Weights of a small GPT-style language model, trained from scratch on English Wikipedia: 9.29M parameters.
Each number is 128 + 24 x the weight over its row's rms, rounded and kept within 0 to 255. Layers, rows and columns count from 0. Numbers have three digits each. The size before them is the row's rms in percent of the matrix's.

# layer 5 attention query, 128x160, rms 0.156, rows 0-57,64-121, columns 0-79
103:134133117153120111120113117087069174125147119119150120163120162142149115169134155110123140127122155176160116098147107176126101152166115154118128172156127127122143154187115130112152109149137138108164087129170118132117129147140131156130132130
092:146147151107159125143143109139186120144100139163113117103142123158087128127122103135151113119077093123117101160137153096117075083094096105131115071130143146122095130133121130129155114076138160116102134115110160088151106136127153120157108087
103:122110171116131143132086105136138103136120097162123135110146084120101125148075129116136121130127110090121109183124149117104115115123091148148123118120127144141167160094151120173158139127129088105130137162161145133116123151096093163114108132
107:136149148151125164138095101126118123135164133174111094137127120088120172182083135117119159168171135133146131108140146170071144137121117179146116154144146101153108149109107115148116115176119126109129110133115126168086159145135169119120104143
099:133166133133098113069140123128134166136074134130101153129144124103124110097118136095171142133133119170113125145188120164165164165089119126154149145147130127103149119137138135119140128149110097054131119123073145144158161100133134118091167151
099:119167105132099198127144147141151148135107156130159130133127171124102168121134120082139120111158137131118146099158133132092142137142084162124122156148141114114107111122113161104128143086098158096135114121115134105120091133131128092082109144
114:129123169151124138115128123168165105149107154141125109121130181117157106116112141102181114148096127110126136147167121115145137067156133165149084101119108105095115092097104129137122141086099145153154067122102139108141095173141121166127109151
105:108134095170137142092131123103122135104158136146160137095156082104186122128169123131118122143149099118120165113108129127145137115088089123112118154115155116121141154153169134164143155096115145147101125137104137122108103072136130124140103092
103:147157128109149133154079103123111149135160064095117132095137076122152065153128122152156110137140100121150111139118106109105106092155151121134129126129106113083122087108150123146124116109125117148192109155152157103096125149160150149154147106
109:139147132141112113099136121144126108154089154137082109120102129143108131089105128170070128150133151095118118137122130087138148145112212104144130132075136176141109160117115121116106126137129132144123069113104147107113182165133081109159128102
092:139097144108167116157098120095135139150186140102092123143142111185135083120107120132097144169120107134137094106123132130152106103143124158151095136084158125105106155123123138154156123118137133138107148144182119123142133143120096145154134176
116:127081124098157151157161135119141099135154130113081084139143140118120124117098139133092112151120077133137139124137155135107148087131134143087122148138105123138112130144082128103082112097119126135125106128120129133164120165108186069149137118
113:117110091149160123095146149149131155147150157121164094136134154132112154166128119107104158146130134121086163143103159145119118164134126137182150143139144156159106147108131138122147118116103099118122168105092145082104140099134097130070105148
112:092105148116133133179131148126140095162145108123131108100093091121121116156104129118141104178118103137150135149141124141125146149126151133110142145172142151106153130141084112129126116159097149157130136148190133125149129157116119080109124105
113:082143117122160120104086116099123112152118169109082113081120156126085124083144116143145111110112166121127132139107117120115101107128148129105167104124165149107104124124119131123121165168157158072166123098145110103134135139119152146128146167
092:151129094133164081153163135142140097109120117138123141130128130141141170098146109143129151147130161109112112105122097169125129141174129128116124093127158148115091141131140143167080187119143137126111132186104124121132093121101103088149147124
109:113140147142119098128114117108147108143148180122145138135138143153096105111147106139104122097100117148115148171098144120112117112121152169165141164175121164179160170110122159167152125173074113079130175085163118150139099128104128137144148113
092:087146130113146110084124134140127117125175136145152111135148088163108143137109103128116112119088109137145139117128109104122112126128149125112131142173127118168129090134137093139117167088107184098146159159086136138114131136098170147123131132
112:175123060100139078100149125120122166103065157144130158138188102133138133128100120129141133149149120097113167137119093157141157145124130143124111118119125156148143154152194168115138141140156118123103104152134147156128125133155150110119122132
076:090116117113165106168163109160088124130130140116116154115125150104086128128131142173082103099097102066126097166091087101158120134143150113176119101140156167137110121132130135142103074108169098119127121124124152088099145113102133094142100119
092:112133149111129152146137141099096112125213130129151128101118118111112114147115126199074094135133163148185157135101112111117113115101152117103114122107104125126145128130075122140135109125103135146094132138148132179141114091145157145147086134
078:158163134169126119128099123140100120117127143127117145152136118154113147156143147119125149165160130127140081168153127107095142153091088102162101134146126148086080096122096127124124149085100096094107120127166115117105124113161118118140166147
078:096116181155133141121150109116126108094107138108099126152165140121144141128119056125105157116131113120116121092088139114123139148112129131136138131167127158157126093101109127152132106174166148119091136115159180163137115150076140143167126098
078:178102102143143130094117086109126126156140168140135120125115081128113150119175175121140133129128095167105094135121141189171133134166134143115108116141140159154096105106170167137132129099172155074113132161124130085145075082120115132136180107
087:115176094136121112126137131100113124175172122123142167067123117153137129126144124068118141104102103140163120146107123106160152184089130064127141110142150121145124126109170126133131127150090132122157150144141109138112156088100107185108129158
077:184104106090159083171151163084123151085160104086147145129118115152142113094106097145158076089149156138125128119138130129167122121134146137160175126106126142104114137181144140156096124140173098108123101136093127124129141131129146151150166133
083:126105145073133139168133113110073100105163126079111125129141120123125119102172146161100096126193104099135137111112153149132086129144175130110118107088141133131182155155112130115091105160166112135116119144142127155127092165101153097115131131
080:159137104138121119178144132158146122078116142113113139128151140095119096149114152134130080165122119101121195170132118082123143100112170117133075144126149116157124177116119152132120115091141140129135078163125132125149115112079127068113162136
097:133118108103128116182122155108108105102133098099104144150109120155131148073154085158147150132117131178110133152097133087111138117149106139091113105097119123111106110130107115128117096161135142118132107113080111124089101110145151133136131140
079:132154165125116139120134171134143110088112119145147115151115099157139143150133117117111142141055118117136104163101108139113139172173118098104102117094091110109134118098141104142122113128157131125159067125095112105056128132141087096104147090
078:134103124119176125161129147114117116155096168098127158068152133183145164112158132138135169129118080127123127120101132114129124160150112124162147126139124131079118122165136147191141136119108169111093086159098168156136109151133119140115163092
090:164141129133159162102125117157175136120134123136138076135150145140083130135140108088131121172140116121100126146163113143147119116135103126047120126186142155122113108117088117081129145099140118128109156143099143140141140140147095141120155127
116:113130160134143096139066100072096119121129136139116150123131083093132131128114130124115135150161135108120133161098105185111117117153129141143134137138127152147161107112150112152153143152127102157145139186147157141085159112127088152100100141
093:137105074141088120141190136138129143123142119124104123137119183166074147139144149094130128129068154189135116099155122117126138125152110126121113130132098122115088140128101133105104138144080176094118096096131129103130135149109136109120119146
108:149117091089113117147167134180148085131117108139149152123116150166108147122146170142119114168128118108125140141088120094118120151148170090128096119105109116148115146123093096126078131138096150114142115121099111095116106134107130070109130121
093:116111105141144109105166083154148094117134124154127118124080114122151096139162148163124064120161104091133137144062129117137123115137147136113133131161104119156108136134137087109106158132160120140148128136132135145100108115161103129135077127
119:156139128089169115138130086085104140151118116116204156080151094155150101084126127154112095098161131109128137142109119132143101112088118095164138108107143131163152140162150141153162090126179120129128141125167135116113107123117141126121147133
101:116088103139094126150103089156140135106141111150129142088170100086135155139105122163064113168137148105119127132100095123092113138086086117136150157128148146159160121123115124116165158160119130172107134115099093129095118181144114121159121144
109:163137116081122097156138160123127150133142118120083151105149109122120095063144103131124157138104135140099156095166106175116141128157126141125122097136143154087123117095122134151126116134134130107166119126127150110167125130122116120138161054
101:096125124151129077132084124144149132139097090115137134128124108121144126103148168120135144137111073106104126209118146142156107135169156151130145140138127117139093133116149143136143108094160130124166118161096132090124130136130132165150134091
115:125066171117104134143099130133131109148108079160094108111165143144147108159088121160160135145093130111143137130126135125135158112133165146106127152133119107120143148143122102132116168122158151121086123143127138125153112153129129172171135128
114:095133104125144167130085122092141152142124117153141180124123141142140149124145141122103118113159108150146142127108101125099121135109117127171121135127192130121149140147145169144115143130126152089133098125130158131119135107098152088113110153
126:122100146140087086155150163158151121125145110132073078132148143141122140148085135122106148133129123136102129137116144101129160125152128132150111082118112142099092121133061095112120147116126125187131086151112087090132131137123171123165100132
110:139097151151106108124147120118120127107134144114098135155183163160114090135100126147089108116116130151112153113116149136147113093153136164098099124098110156099153164174099113090138108137154105135123165068130119112137108127104113118166093134
104:087155143156125109113127121134158145135154120124163156101121108127115136105176085093121073117135118164168104099101151146116124074052128111107146145122152158167114133142121153141100139120120132149136154098146148125090119137134147112086112110
105:173102122089130099148111088152146127089133092095122143134112094129147092127173160117150177155144132097133145158123103128148115135159165157126128091129136123122111109132099102133086099093142103119162071153119124130131128174138141130169137123
104:139175107159128139129100124132115130109122131147116134077114121139151102133112093140108119141138157134077118107113098153128145148111102121089103144168117143111129128155144116147147108112118080121133113149162123147159096146145153144118111135
103:122132132136108146093114093092137155130110159117120080147118091127120125107110169099114154103159108124106157110146157151107132073130148139148095144126195115145143155077149127116128143142126130132166096129131149145103112139137083125111153137
100:146169150090141124095142123118133163135116134093150147099171097130123129133102109094110147149127096155159132146120125145156101117148111078141101145136147133167144131089162166136107127155172095088109143098163148131113130080103102110125124155
083:136142154135165150122136182120119132181107102129120128099155101094120121150124103111127106125155138149134147165143115132146086142114154131116175117164086102118146099116123112106161134032127143143148142131132134126132175120152140130129123141
090:119128152130141125147176153104101137131092123137131143100184138153166097123135096103120152095139111143149143090118110114140100123123081100127176094158133114097117110122151138159138121138124105110132129095104123142136162141111085128113139149
087:118163122118146120086112119132150146112108146152181150151140139144075100171141139122123169159141123176125136065145125172114133124088069142122166117121129160142093162153140146136097126113119170109140144150074114131103081112142124137093101154
094:170147102129153143076131152118107130147141109168134127148138116108106159142123119096111151131164134120126198121146153171108116142127089128105127133149155123154145119091174135160114114125123094126130118144165131141110119120183131123150143121
083:105132133149149091146132144149152079103167119125160188120158133128148151129145097120116126151138104157111099136140123140143060170187113111099117115119126141106121122156142088106141155147072109107170164136131107149110108110099132106121099185
082:136180081164103114123163121141118147149192106165121156126128109144134161168105120166122141125104146138156086143169084135089119134113137094080146164151155080147092148100144132147175157146076183124133136081128116117116182119119116115125132128
087:116115149116097154162156119144112113160143111118190154154126110106106148135085106123129136121118104125131150095139136151097186090107100118049158140129084117121126115150110140088104154108147158113063106137121121139105089137116114137097143141
078:142107112105132113107069158159080117077114110110104140119166102087099139159118054127121163126129122163090153106134137140130141132134130124072108139136113107152100142135138101112113124093112122168111136124149112144120137128155129098153146110
084:142138107121149079151105145128142111163127141146135154142152142133118139105148116157140123156144111108089129115123139117099137139110154162139143152092126158102126077142075082151137139153136117109134104127155111180126084134072125128105119123
048:125114066092132142121126094147103146114170195110154090172126096180152097143150116085100132140149107168157116096122147145153108136140128124148134165141146099124123166115134121076141084156102132111182082147124103095128140160101150115144088096
053:120146158100147129159111188130142126132081115105120135116131144104099162140159126139148107163134142120117148131130129102127153134103128098096140123108112155126155088116113127160116165127117173188078153151115170161141116104112116105130141134
058:129156172131105164147139131142113109149165118159117100078125110164119143132087104144116142081148140127146136117159132179157126131112149130100126127128097153146111154111145099161145130159136134080092120098161101100119152130152089147139121122
050:089096099131132133165155101128092128064157181144128108128128135156133135128128144147101131116183131124119108061096136149126092164108133113141163123111135137139110118133122121098104138158157118127137154130112089146122133169142107175107109102
055:118134127161146120106123080107132153116143125127109115150128149148193140113156144126105115118146165133114126170123141141099106171122151100138142145172139113130132150123135122114153143132144112133149136149114117081105154111115122071106119115
057:079100096119098157121134104155102166128156156121123088144097061134144168162114115126126124119129137134128133115162117159113153082127157107138080129138148096113121131156125163130136132097127168116135161128123137136099130136091078199138152156
058:075148142112162143109113098131152140138125113147131128120155109078113137099108135153154102158112124116123131172135146114158099108114093126133102132100143148158151135131073123176147134050089158169118173117156131143122107184113126072151128129
060:171127126086132123081152109153102115098143130117103164138131132148110089093139133115133147148112136135147150086133125131120152148109109127142124136172116147173107138108150097140152142123136135120101111137182113071147137092151122119124141107
057:123132112132167176154129146104103161140121094095079147119135107129127139154118111114146161094102092159145135140128142096143129134118105105149123123142146114137119111156163109127105162087105142220105123103124122109115079124117136129097139147
069:146160147123108126139143135146148123102140157098112130133110162143120095133084148130093104145111139120133151119125121103081087134142176112153128139133139130147137130124094081116147172145164136129098127140092148153116137127141152080145134087
059:134137114147148134063103117098128114130145097127145125094157086158189174154136121095122129172119140147161110133130107117138151104135084093137117142121133135160128177122127146128125161109155118118154152101165148105122099136158152140126107128
056:122105136148151145138140168173129108143118145151145122097107137127109162136115138166120116103110120109116144116128153109103092109085158090108132150117110115140111143118115131134126131118091168177042164113099133145150137137086149158098174100
057:129123111168123141128093131163140152145134129096132104141147170142139150182088159121083150127153176129141115164152135141091133190146156140090114165145101140120117168141137106105117118181138075119150149159095146087098097145171167088091109145
053:128098101071134158103146125112095166153078144125131111109128114121142137138143132124142112144174121122192115125143106122154148138128142123104127103150146143138109092146141148094129138105087132123135102091161116135139096123140151150131099069
059:115140141146124189118162132124140130124129120140116091108114148114148184136119092158145102125142138123147165171141174126135148100110145146093114141091145105139123087148122127106148196118113112081136159163093128143072130111139103147151189133
060:114095140117171152143178149131117084101106104122153130133144080106127126120131114113129141087085105124168127180120160126147125114153121162144117164114097110145123064107132152162169123108116138122100141139126158130152166106123136183170165113
059:124130152133118122150128095126095145150131167119117136119137169197132075113098088121100131102126156130063155127144154096110147157148161144113131106174113159152144144066126116123156101131137171125152108132122111138175124144137134123161119102
083:129171134134123185127151126157155122141120146159140123120077127117123126152120110099139150110098101127109125106128089153116101139090101146145122139163149137141154128123124093140096181110165177164096140102120125140122128129091131100093127173
092:125152135107127103116083142130114112130111136106118132138177144161150099136121138136110086116137119143091122124145089063157070108161131116104161133132075133123148119163130127097178095148157106137097080088098155158092118142120161157114125137
107:075111117124104121118174140102159133126109135103108147141120157134087124099139114134123106108147151106137066111126120104159098080148106090104118125109119107106094150167095153127133145112131100109119105102152124142106160114158179122126141099
132:120146126145141136103110136105133131083127123153147156107150117122119081127141112143168190125113162150159163139098096129125093129138207160151102131115161138135147101146089154150125170108120125126131153171143109127126168104108112176110111132
146:151132088116156091123129113154122090114111143123111134182140127131143145126081124137118125140160123066189121123126169074126119146103094102116117136109145121108116078142105149122129134079130129115125143117089084114126123110113131115172123094
143:163151127115114127158133111160103140145164143116162105119111162122173094116106103113104142140089094119134099128137151127102114157112119157180134126170093098119151126100115117134123127167130180135138150141153135129148122104095117117111119122
142:184116143107131136123151152137101131140133155173124104155116135098123127094118142126124101121152161099130146112089104106091155145128155112120106117111141150142113086167154130118107123109102152140121148113138110099111129110130083163123125132
156:099168139125117136116140137095117086143190184133144199124124134097131147148126129127153114102119124158152145151137076108160106112102175106151108118135115123118115094139152123107126086119104094129182124129118103172127138102123114114143102143
155:116160122078137118161138193078111124137132146109157120099138140174117080102119135129158129108123162133157128113115140181149144148107089119142122161144148133149128132154116119128134119108171082131120153168093133113102158107146174120136124153
140:139103127084152136146123142161133107113205103150111137133136137142123112099136144131138158127159110087140117127078127131131151114130171144091112118105134137150159132127091103144150134124103112122125134120096103138130100115106140098113129134
155:107127159133140156148147102137144126103143097115157097122125119148114095099110139124127096128087108117146168156142087123129152135132141143130145102125135139162121104143104123138133133132120111103132085147100122153131133124098109123100140114
144:075150129081113120124143116120089111139114126136120117114124092081111127118126098138108163118166129124103131119137145091139103139132128141108066117108161124128115098115131091130083074146172132130125143102110150141116119144105124170109131141
151:063176115082104157119154080099135115171122147124129111129096167124122138119121094102121145146115145111133126169128098114153093164155137107134112127080095134111152133108123109120154103142174120111116127153068109114125117109137098114121125080
147:152093129138156101104146145139106107132130188137128156105153152113139129131164115112143159132082131126133164120099142078156108090118052142131121125123135152121141159119148139135166125089154171097119090142141129154158136129151076149121176115
137:152117129139158130092148134151113140125140099148144121117148100128108094139135118124148164201118144141125134131115147132147089115106124134070101137179171117146150146091122130141106152168116109136111115131100126125144167133162112102119110130
057:132117151150135114097112148110154104136184138161110097116161098146159104105120114116100128120167117105150144133136114163159092128112148125127116141136121133143095144120134109141132123144135085082128083162141104097139153122138130155132091091
059:113120104121122159121175175110153158115124131092153129142118153105148153135135128127127141138155141167123119136132130090099140115129111128130157111122153115119113119112110190130110121089126151177088191090093158128099133163104169077105153100
054:122118127116098164147123191141166139138097105097139115070130141140117174173113120143139138189121094129080134149150154115116157099121136151137089136104132124102130125159116122128114118103086121194107139091159135124126106141105147117146122177
050:150117135134150133103108090117128141157147115147129091113104116137095159094163110210131112136146108090138077136113095155148077130130161135098126131112110116133120144122099118161128085112157069107125127093139108135145137124159149106114126097
055:150155135106132126129154150130131091147138114126121183139141103145103148116195116130100135131123155101136154141118137137145115169134146130163133158146119163142149153116138159166145082135131104064158080113151118122119147104136109100125091105
059:113106104157090110124151124136101157151127109166128131132102095127114107113098083141119137079146154133130140137112108169063151191114118122116151093154106114114147124145151085146089104110146096134126107119132110155112130128145089148133119156
060:121137137148160109153110124124126144150094098097128150154115142143128130126143105147114144144107117145116155169122125130162135120174159142161076109127130108079142108129126163111120147140095101172127135157112185150079103116145081105150132119
071:112109145138122111112064119106137103152137112148132142112184126099174150124146141124156128161082088127132171179099150135163113111118105125129115144140143123144113120156156111072141145140132133133119127158123163127149114112129143141133127153
061:113155118146127134094134145107147161113145134138126125098135159078111129150142094119163129107128126087095143085122093112075172125120100133140165102135149134149135127114119094162092165095074152133143140171130141133151125160101169098142126122
065:158157125129122136165144158133161122152123115125130134112146129116141142134130103153102119141096166106170119091104126150138109090054168110181123154174100110128109150148111100114143122158088122115128121126112130110106162098116188170105083149
059:103131149140135126162091114099129129125156124117118089139139107149160131154105163128150121149130099104126130179119128068121154088174122132140098121122158142134100129162137116061103189138138104157126099172131144117125124110132136141107136124
062:099171124118112121159131073142092101136136149129124119158095144085088095149107136130126099119153111094092149130136143138117106083149153111118128122166123139118127150128095139128152107115176161120101149125113121168115165126099063116141114089
054:116117171167117122112117128125181135151158127119119125150160111166149152184116149144117109125129155134170110101118133155157108080106127144155156141121160132146082147139156131118093150134152138137116163133147133139117140127116098176064140142
063:114139115117178138126125108159107134139096120112149156098158114134102125114124143120134136084096066116133140155100096079135118150131093150137103151105157095157147149091126091125139171106107102117124132135168150130148109136142153127149159106
070:112114139114119113123154113142108130086112140138174081137142127082142111097110130134121120138114157141072163140115126169126074143114097143098151151153119156138113136132100094137102104137138096133109110149143160189145093136132131162091094151
049:144163077135091151126122139133055138160126125112100154178111188133158164141127117078119170129123112121141101108160151114105119117129135171102128149114137144121116152131148173106126100118143092171149139114116115104107113158102136158128114137
069:133103119110110138068162126129135136123103130131164108153090102113101094098122080113119094104140163146117117102115151184086149132138147125154117148148128115146112120116131133136124134111178144085137126110136090126122131100129117094105137114
074:129106127132145137084103143109123152138101141143115150105140103078102130093150156134138100150137128146116093098126111161189096157166135123170148143118113090151136181122106150131136138135123054122130117101123126159103133145122097123127131100
108:151131107126129128126126154106134131114137114138137124156152110148136154112088076141115071141140112123150131129130097125142106076141126120096191133147087115107106070126103152122165135137112123068147128115139181147115117120115108173100143131
122:146125147081152161096095131151115116140135100122123147134130138157118085143118144135144130123134088118117150102183096162098117140102139141136128167145095145135118144139102156158084096120127150138114087112094144121114129113091128143080090187
135:134142127130104127118166147138089178144152117142125119136085145121144136112093146113146114112149126078115156125087108163115134140115156139092116122106079141126116124124139133105142153154114100157103141117126117083132133121150126107150103110
149:129124129156159106094146118170147090143127131116135126100122079115109135150116163114144126134117155135103131081143130130119065190126113108103110135144113144090141132168145116074129122123132112118153134113155082137146134132101105134105097166
147:137126111113135107174135133101148156119137096135126125136122130123104131091135125118122124129110115102128097142194106095094089168142119135124155126118134100123116123162162144116154142140079155168179111100170128137110127112128149150090113135
149:097109163118168124121088108139113143162134135115156170132168121082145146128087159112132119076170135120118137112091148116134163111129104112134138175141052088148103119115130101073151140152109145132087126137140107145080098174121111160105137122
148:141123070149124112149084106140116147132175171144089172140141150150084098149103122096132127130139146140135161094105096142122158078126122114119153158123124157167167127112133135077136116155098108119149112124150128158117133121145136120102128123
144:141108077158126081148149139104131080134122131119122109100114138114152138137094141123131138181158135084093130105168140140089160121123152171130160129132123118135132073090118114112148162126132112109104096131150138130085080125124141161119152122
# layer 5 attention key, 64x160, rms 0.159, rows 0-56, columns 0-79
066:146148088125098133101142116163091159146145153138129102186141148194134156133102119081135108118092138176132130144153117121156118144152129124112095159152135120132161136132100170094129090140102143149146121119130103123141088113125154145153139106
051:141135153112142109133114163118142112110064124113140126116131107115123134148156126159139134183135122100122111151111137116079147125090138117124161116119124128096106100110120081134129145120114133159140140138105171123106125113100134094134096106
060:144152174109109146144102119115109096115179109117124116100094147141125114143118106130116134093153141083144119113157141144107159085129135133119151118096092163126128145118182070185157118133142151066092119102129142103110144151155121131098110152
050:095170095151111130144106095162103131097158145116129128109148167135149158135157139124102109145140155131105151086156138159141121128136120108089122116099127111114109110153094134092100090133140141126105163158107103163067118117139125136147105120
052:133132143141153122128101105115143133106152119139118143129154154158120126076137144105103123106148168124091143136131185134137117149154141093140102144130110110172139151088168107133152137120154090107141124126122092072140143111136111100079119120
065:101128108154100120114123124152165162107143118128117121134117092147113167174120123120108112154101126149129123102165124142163174112154146090107078141136109113118107128160117167151120096120134151136116162134134166131066174078075107185121169167
066:090105135123142111137122090116120164111107149146129113143116124126100135093107118130158118110130123109137141148121119117146125115116099145158118125096141138143134137108087134161096126100095136165096153102201119146160106155112132106136129163
056:177161135112108124103111110145119110128117109140102151138126186159145116119110122100138134163121119119132146091139112103117204111101113111138113143149148137161125118105156097132174131128139123147060139141139139097155117106163120093102121129
061:126107109159164151154128111111108172155125134097101109106158144101149135138102094117153156098115100184156149140131125126102135115171095123157123108146167088121116107117107129112062162116119157180129128137139134127133095113116132128122123123
069:140173155115082125111111143110143102118153122118139139128105170128140087120140132150103108138144133122151121083114118071128131135112197108140131126136104141142154113133139073141193143139140144113121106133105141126104155166167160124130134127
062:134129136129164131105141127125120143140128151164129106145114078109130174119163133110097133160110157159150129116105118166140111123143069144164159127113139147168097169099093149126106149135145140150122160083142130129157093111111122130123093100
061:103116107088146146093125156139142105126139116127130118136125096127126151119150130166106089117131103089089130104118175155125059107101170107090142169142100119177138131103139152179137098088103154162084104106143151148149133146092148144113139117
059:104157117148127146118095116153120106109189119104142121133185149120151115140122137141081138140128164111115122128139169111107127133152135133093117140124080159150121146121152101129146109128153099108165154143082137067096105169154143143106144115
061:143127120092114173140125096123127175156078154125147103131139077131135156139107148109132127146158140145162127127165113145155108106141144128118155115151161145162110120111102152097099136142098127118135141055144099145137089137144113092129111073
062:109129151148117148088099113107188101128146125138112102101105168104092148114088119156126097133168117131146121139134122153119114131110145134105121132129093127123089113110121155138102175121142111079130114126108120087104165091146118143113177156
054:161103126137136119138164141162139121104101138123107101177148082110112140107142114108119159137098142124133145141121147119152112116181152140129151158139097129147081112112117142148140114107140107149118127101114114119182144108092137141171138088
071:094159125128139118127090138079151134148141140103137136112092177179133091067131102146119079076114133111096157138105106080139149164144141122123110166151156137137163150087137135148176125109162120102143113127161141141140130163117156160182175124
092:135141154146145132112122125128147191148081158124130106111113102102094150137080102106141167106078156157096122115146096152152110162161094145143134120131146087179154140103076140105121147118116127120118141084131129174115133134112132122121125122
082:146180171107126163126091147109143148154093170127135160101147106154133119124104176127128110148124123126130128114144081102151109146156147122129139116126115135111170144162147116115141142150148139118135114143124145210057134174151137079089116140
111:101122149122144077134166146123105121144142153125107166150097154125086129119167098169132141134109132081125082128114116078138122111141102088145113138087143125126077123137107106123115094116133091112120122127137132074122136150136153084148109107
123:150158152141131136131122124110104101089162148179165140076143143136133102157152130158108160133095147170188127145096111113129141107121171142138102132117122142154153087125135124125132144125125105157134129159165109144127131071117120119136060154
131:143088113151161111156094106148127111121110128117092141168124124141138136130117124127138141132158098120170104156103150123121123158096118078137108149118163117085092059141075142106118155107121132097102145107134090086124097091130127131142176147
142:123141144147131101152132128137131121144152109110162129121147162124144106097120091112128134152086105122138085117127142129103140186081150116156136156197113121169144128101132160151101134141114158102095139135134140135111092132091139099157123143
136:155112115134142130109122125120106119173133158180115101119104122073120126093142145120133130159157148144098091127104096119120137133109153106110108110073107132140116125147133156111115137107129148133131089137138115128113102112128121117117149118
142:118151125109090091136142133119136098137147166101147141109143129115093144134116154106152128106124133174170137150144127107140118119073169091165133139142097103126125141130123137123115096102083112145174135139090101152120118114130127148153088113
151:121167103095171099145127170068114121112117147113175111116152144148125092101106111107131119124126179159163116127097087154161126147101107121129145176144127121114126109165143134154098142121163086145117126137102129103118151112143141117155136121
136:193140123089156167113142129128099109136184083131109116141132114135103128145140172119104175102179070090124088130084115146103128128138156144096085114126138157128171141136103141152122123140105099143116136147108112141128112147120119088122151149
147:133131118138125183146146121120170107074131136110136140087162140102127076140105151104142105137103117109129195188140079127118155140113160113126120118119135151181108102167106133132128122109121154144138079114124122133130108115072125121089133123
132:105132172057116117115126131115114128125115122103095125129113087132145126074137079118131149159137127144086156159137145106119110134131129086101069128123145122121164120135134105129105079116155148102159127109100109125111135109103142128093143139
136:098173126070114164120103160122152135166120113132114095127127172100145126139104142114075174130066144125144158165133076137123092153122121087123097136070103138106133118109115086143144122117145084078127127119077144099109123117143120136135141107
138:136121133140180140138136169159115115130110173133113136106109160099123114145134122131141158095109128134121135143111138102157131115150102143136135152178134153113128161139156132161168149101111149106121112148128130146140135160128080141097185135
130:164121126117147147105141137107144111137137128128132100107174128142123117154182124133125161151125127123106152138136148132161105133125136125074094125206175086149133131106096123116111148142136088100132163128099128142157193131162117117149169140
051:134135166126150138154121146132117100113150100147113149088148132132145089128135139111091107123151164073118132112140122149142125127099156109106131123097072141153134131133167092137142098136115149067065081122122144103130141132137161149100084143
059:144137097136117111105144138145156127131100148104079122134133112129128157124110113119145152160138141174128109133137122108140117113150084131138115139154162120130119137104100196105092144117125128189110173098136118125091101139113167101138132082
053:099086133130069150128108174098149114107105124093133097099086155138114141156124109159148126156133112166141121119150139124093155094093105171150111105108116094146088121145142114122101133108135124142151140104137137112147125128077132116120120186
061:130143152126133150113095114136151098119122146141101141095092120113146108106155095194163165099145118104163101115093137132123130108084154148124147094088118119130125105125174060154161135125143094118119120133123132118124165121149147115100094127
056:128157128119132109121165164116136092133157095108151131143111131146148113134154109129094129112138150112097149163136148077152106123100191109146154153145111165130119154136149106171163078097144102082119105124099136137104129142140118111104105109
051:115114114151087116148115113142092131125139108162152144108114115158128117126097094124106154093157152107126145148115122129086143139119125097131123126117107134147177107145158085142114105108129082149064105130109111143128148093137054129138111154
052:113118114111167118142122131107113133157142102122150152159102125144124100116148133140090129112119136152130134112121133173125127113182145141180078115149130093098145125069125190163143112137066114146120109136114156175125122084146094113128159123
058:151074143147147122111105126132114109153116129166132168136191095097142174123117152123159116140089097122119122181079140152144103155135097139123132141142155108144094138148133160076141139161125142149149126102121161105165125124105156135139117137
060:114114111105130142104112117119146161156104124136113117093164143086113120123117141119166107148127134104110147106123102129109156131105098167145136132122135128141178113114124113165118166113089165121174101156133127128154123163123182114178116160
057:146177104118156119144115153132182117145130106119148152104173155079154144143125107146122117166103162114136126107134133135087136090111154120134136159157096132077113158162107143137106103108102131091126113161124146131087167127125147188159154123
054:108157135167129140122117133091110160107164110126117114127169095188133145145135132124159111124120116134132126110114118098150168121157117090118100101137139119129120112144127147086082168138106155088161098123110122104140147113089164174125134124
062:114155128101094128175122107119104075129143116107140098142107189105125097140102152110108093126145136111102116124144133136143145071153162094107096140169096157097152136138111101127168146111179159096123153130139125162099145129159096103159085111
059:124157138169135107147133107156147142141135123114129140119123095103118150134117141107104108122096142113145137115120113153146127110126100122124151138141161099153083136144102134108067166153156155126142166123159137174113139109104079130124157126
051:185100119105104115115120109126137153132076122107167148152156060127092174156121143115157146115096090142130148140142128143127097148117103152119141120152122094119098173098113101139118125089113116105193097088129122119137130139142140108131105115
070:150127144137141085093150137133131131091111125141164115155154124085153093116140144154139157163093125131104117128131155166096131125125105159099140128180089137106107170134119104160143086142112078170132128123091153162161102155116159138098074129
057:113138078141120164105081105099074124137167145130134152146120142109134122107136147127106145094137105127125142102124136138116084104151164154123095151093130121137149142111155113124141086107152109118134096161132122103117097131119123137137156132
061:128111130094134128083149113158122127110089128146150136124130089125098118087126084119098120080101142111118133102084132154093112105132117144179104158132103103172112113106169129131151117096169133082134138129109092138123093102135146150115128125
078:144134145121115105139122151140114090132113132139091127161110127115103149126122128134099080154118131137106119147118139121139097140115148153138138119116076127136146174130142123142194151117137072162099125109099150127125125124137090097098100137
100:134114119110154138159132130107092143108128101099155098139145121112125120101123107135137144110143150145109166110136122145141134066151124108099180144132153112083102108089076141140121120134122136104133113084120153110136108127116118149115159134
104:138164124077143153116104099132099142122156097109135160122151096133096105130125169152160125130141111152128159101142123192125135119093128134098132089122071137129112155151116109164117112108139122140122114116133100117115095100091080080090132166
125:137132118131137109100144170131075138139132108144114123173095154091124150086101139142149105110132126081134164127112105153112115138136109140133097122154147128156109124144143135142140130143117080176137099129142138106134117108151134091150103129
141:115114138137163088103130118139147095125153120127159150101149091109105154116136173092123102121122151141125168096177148139133100176185118109135097151117096140060135132126138120066145146111114114128145169137147099145177083110095149154104096192
140:122151072104117102181163110100147145143185107120121158124135122120104137131093130153129143144120116127135117124178081091094120159151114129133128163114164102132117127156134145115148159125092174138125127088149094105119154119164157148085139159
137:106106172144166130128107113162133136172154113103203161129142156093110130140104152137140110077160148102121156133144119143118185116123084116115157155144075113116089136130129108127141116104132168125096155138132110090053099144113118141145151121
137:140119086124111131139103157145113102128165154118115162100120123153063127106131097106112126109144143134156139110113142157149138076144140099109165156103121105130126105122148123101137131132118108162135106124133132183105147166159131103122137140